Weights of a small GPT-style language model, trained from scratch on English Wikipedia.
Size: 11 layers, 4 heads of 32, MLP 512 GELU, vocabulary 8063.
Each number is 128 + 32 x the weight over its row's rms, rounded and kept within 0 to 255. Layers, rows and columns count from 0. The size above them is the row's rms in percent of the matrix's.

# layer 8 MLP up, 512x128, rms 0.249, rows 417-422, columns 0-127
size [102 104 104  99  95  89]
[[134 106 148 148  95 135 150 110 136 115 137 125 121 111 159  34 155  99 110 120 126 166 197 173 179 117 164  59 141 108 149  85 133 114 186 187 109 161 163  62 121 130 137  46 124 112 125 150  87 150 127  77  92 151 132 141 151  93 121 130 146  71 120 161 163  86  85  96 112  73 134 159 110 166  74 114 187  86 139 131 108 154 160 154  91 125 112 137  98 175 140  59 103 118  97 124 126 194 131 151  86 173 141 129  84 122 183 135 180  88 123 112 145 135  99  83 114 131 131 116 107 133 133 154 138  83 149 127]
 [114  61 143 142 148 165 112 152  92 149  79 102 171 139 147 160 170 104  90 125 178 103 216 154 156 205 142 109 141 171 146 113  87 169 208 131 112 151 138  60 127 133 136 125  54 113 133  88 158 144 136 103 107 140 148 117 106 117 151 152 166 137  62 107 142  95 175 129 112  72 111  77  73  95 129 102 142 114 166 152 129 136  78 157 191 117 165 120 105 164 122 124 171 159 192 112  96 117 109  85 127 160 117 131 100 148 120 140 131 120 122 121 143 148 185 148 123 184 136 104 162 118 128 139 156 110  82 180]
 [145 158 109 142 120 121 123 204 102 154  99 154 125  97  87 111 180  68 129 181 167 182 190 109 157 126 104  68 108 142 106 106 135 139 129  64 137 159 156 123 113 131 128  97  96 125 128 136  80 194 131 122  89 161 105 121 153 130 143 100 157 101 136 158 123 147 185 116 194 111 135 117 145 119 171 124  95 121 143 119 139 175 122 114  96 135 118 158  96  89  95 155 128  67 182 137  95  94 193 120 115 149  66  90 166 151 149 149 144 107  40  79  69 112 175 124 117 120 138 133  51  94 153 123 157 131 170 129]
 [ 84 112  94  90 150 171  98  79  90 131 117 123 161 117 102 119 123 134 165  84  95 139  87 169 143 125 169 109  81  96 150 104 122  92 157  48 200 113 165 124 137  60 158 131 180 126 121  94 167 159 133  79 134 153 157 144 140  90 127 127 163 173 176 152 105 109 184  93 113  73 132 146 140 146  83 110 165 112  80  83 157 151 168 159 114 121 134 113  89 146 118 118  92 119 101 117 148 177 119 124 170  85  99 167 138 198 105 106 130  51  84 143 152 120  94 128 142 145 133 124  89 115 114 167 122 211 164 147]
 [107 178 117 178  94 196 142 143 163 128  88  97 184  82 104 139 132 133 144 143  80 173 100 191 163 158  88 105 113 136 134  76 136 134  51  91 138  99 152 139 147  46 129 184 128  80  78 104  96 108 105  95 174 172 117 174 132 188 124 153 107 160 126 146 131  76 159 114 115 105  87 186 118 143 126 117 111 123  95 127 123  91 133 108 113 145 153 160 153 129 100 139 128  90 100 113 129 131 153  79 136  79  93 169 138  76 159 211 113  84 159 116 121 119 140 111  91 147 183 164 122  93 143 116 157 124  95 106]
 [ 75 123 123 144 106 143 128  97 106 114 118 118 121 131 161  80 170  89 120 170 147  95  92  93 128 167 112 155 177 136 132 116 114 153  76 156  63 132 200 133 146  97 176  85 120  60 109 129 126 139 140  90 134  72 105 177 102 160 114  97 174 117  83  82 185 111 176 143  91 148 160  80 128 107 141  82 113 103  65 101 114  82 117 116 161 150 129 175  68 131 151 153  77 158 170 111 163 150 135  91 149 116 158 148 126 140 107 178 159 103 184 107 105 110 140  72 106  93 169 162  94 133  91 119 160 144 182  94]]
# layer 8 MLP down (transposed), 512x128, rms 0.26, rows 417-421, columns 0-127
size [107  97 108  97  91]
[[145  80 169 103 129 158  98 169 101 150 134 143 151  74 131 205  99  95  95 153 110 126 143  90 198 125  84 144 129 124 146 203 132 117 124  90 120  88 141 132  82 134 162  83  98 127  70  98 133 116 130 128  99 136  76  95  72 137 122 156 171  92 196 110 130  79  96 105  90 102 122 150 106 120 130 125 138 145 166 142 108 129 152 121 113 117 136 134 123 115 146 156 130 152  65 195 163  88 112 179 107 110 133  62 140 139 126  86  95 117 125 141 173  78 133 151 136 178 246 144 179 113 166 107 142 118 121 116]
 [127  60 139 129 130 190 123 155 146 171 106  80 102  90 111 136 147 116 157 127 107 131 127 129 112  85  85 114  64 134 153 147 164 138 136 158 129  54 136 155 138  89 163  93  49 169 156 173 107 107  96  61 114 165 153 167  85 100 143 121 107 167 133 128 113 119 140 120 170  97  85 119 128 128 105 154 211 169 125 164 164 143 173 112  98 197 153 123  81 124  98 130 163  76 146  85 116 146 159  89 127 143 134  82 165 123 112 107 117 120  95 131 174 102 165  95 125  92 172 168 184 169  73  96 125 138 141  92]
 [ 55  92 160 113  73 161 144 142 108 139 157 154 130 164 137 178 170 137 150 138 180 121 145 158 114 129  95 153 146  48 104 117  98 107 124  91 118 141 116 135 144 163 180 147 153  96  74 132 185 129 141 203 151  97 177 119 126 151 125 118 134 156  81 110 103 137  95  99 125 146 122 161 129 189 168 106 152 200 191 119 151 122  91 141  96 149 126  90 163 135 158 181 102 151 139 103 122 140 153 135  90  90 124  90 105 187  69 116 157 119 134 127 105 200 140 166 108 147 122  84 152  83 186 133 119  88  68 157]
 [147 108 187 113 134 102 167 124 164 110 134 118 126 139 175  82 124  50 115 183  99 113 124 125  91 102  95 118 109 166 148 192 130  74 110 213 152 114 180 128 114 109 112 135 147 171 133 135 183  84  96 112  98  85 186 138 122 122 141 137 140  91 207 135 113 132 167 168  76 155 122  70 124 101 168  96  78  94 150 128 120 153 126 101 190 110 123 128 137 138 163 175 116  95 108 111 169 128 113 180  80 122 144 138 128  90 181 140 123 101 170 146 158 137 119 123 144 129 147 153 110  97  72  72 115  67 169 167]
 [121 163  96 109 125 107 154 164  74 132 153 178 110 116 173 100 151 150 151 111 138  91 119  91 117 133  98 139  77 163 119 127 173 103 214 154 141  90 116 203 127 138 132  37 113 105 137 149  90 125 129 133 134  99 134  98 119  59 142 123 107 145 221 144 160 146 137 105 127 107 140 107 102  95 157 133 109 128 116  82 142 163 154 146 181 110  94  35 119 153 108 107  79 135 153 174  88 101 126 156 135 150 110 146 150 177 156 112 158 114 119 128 170 153 123 136  88 137 203 138 170 160 112 142  99 140  75 194]]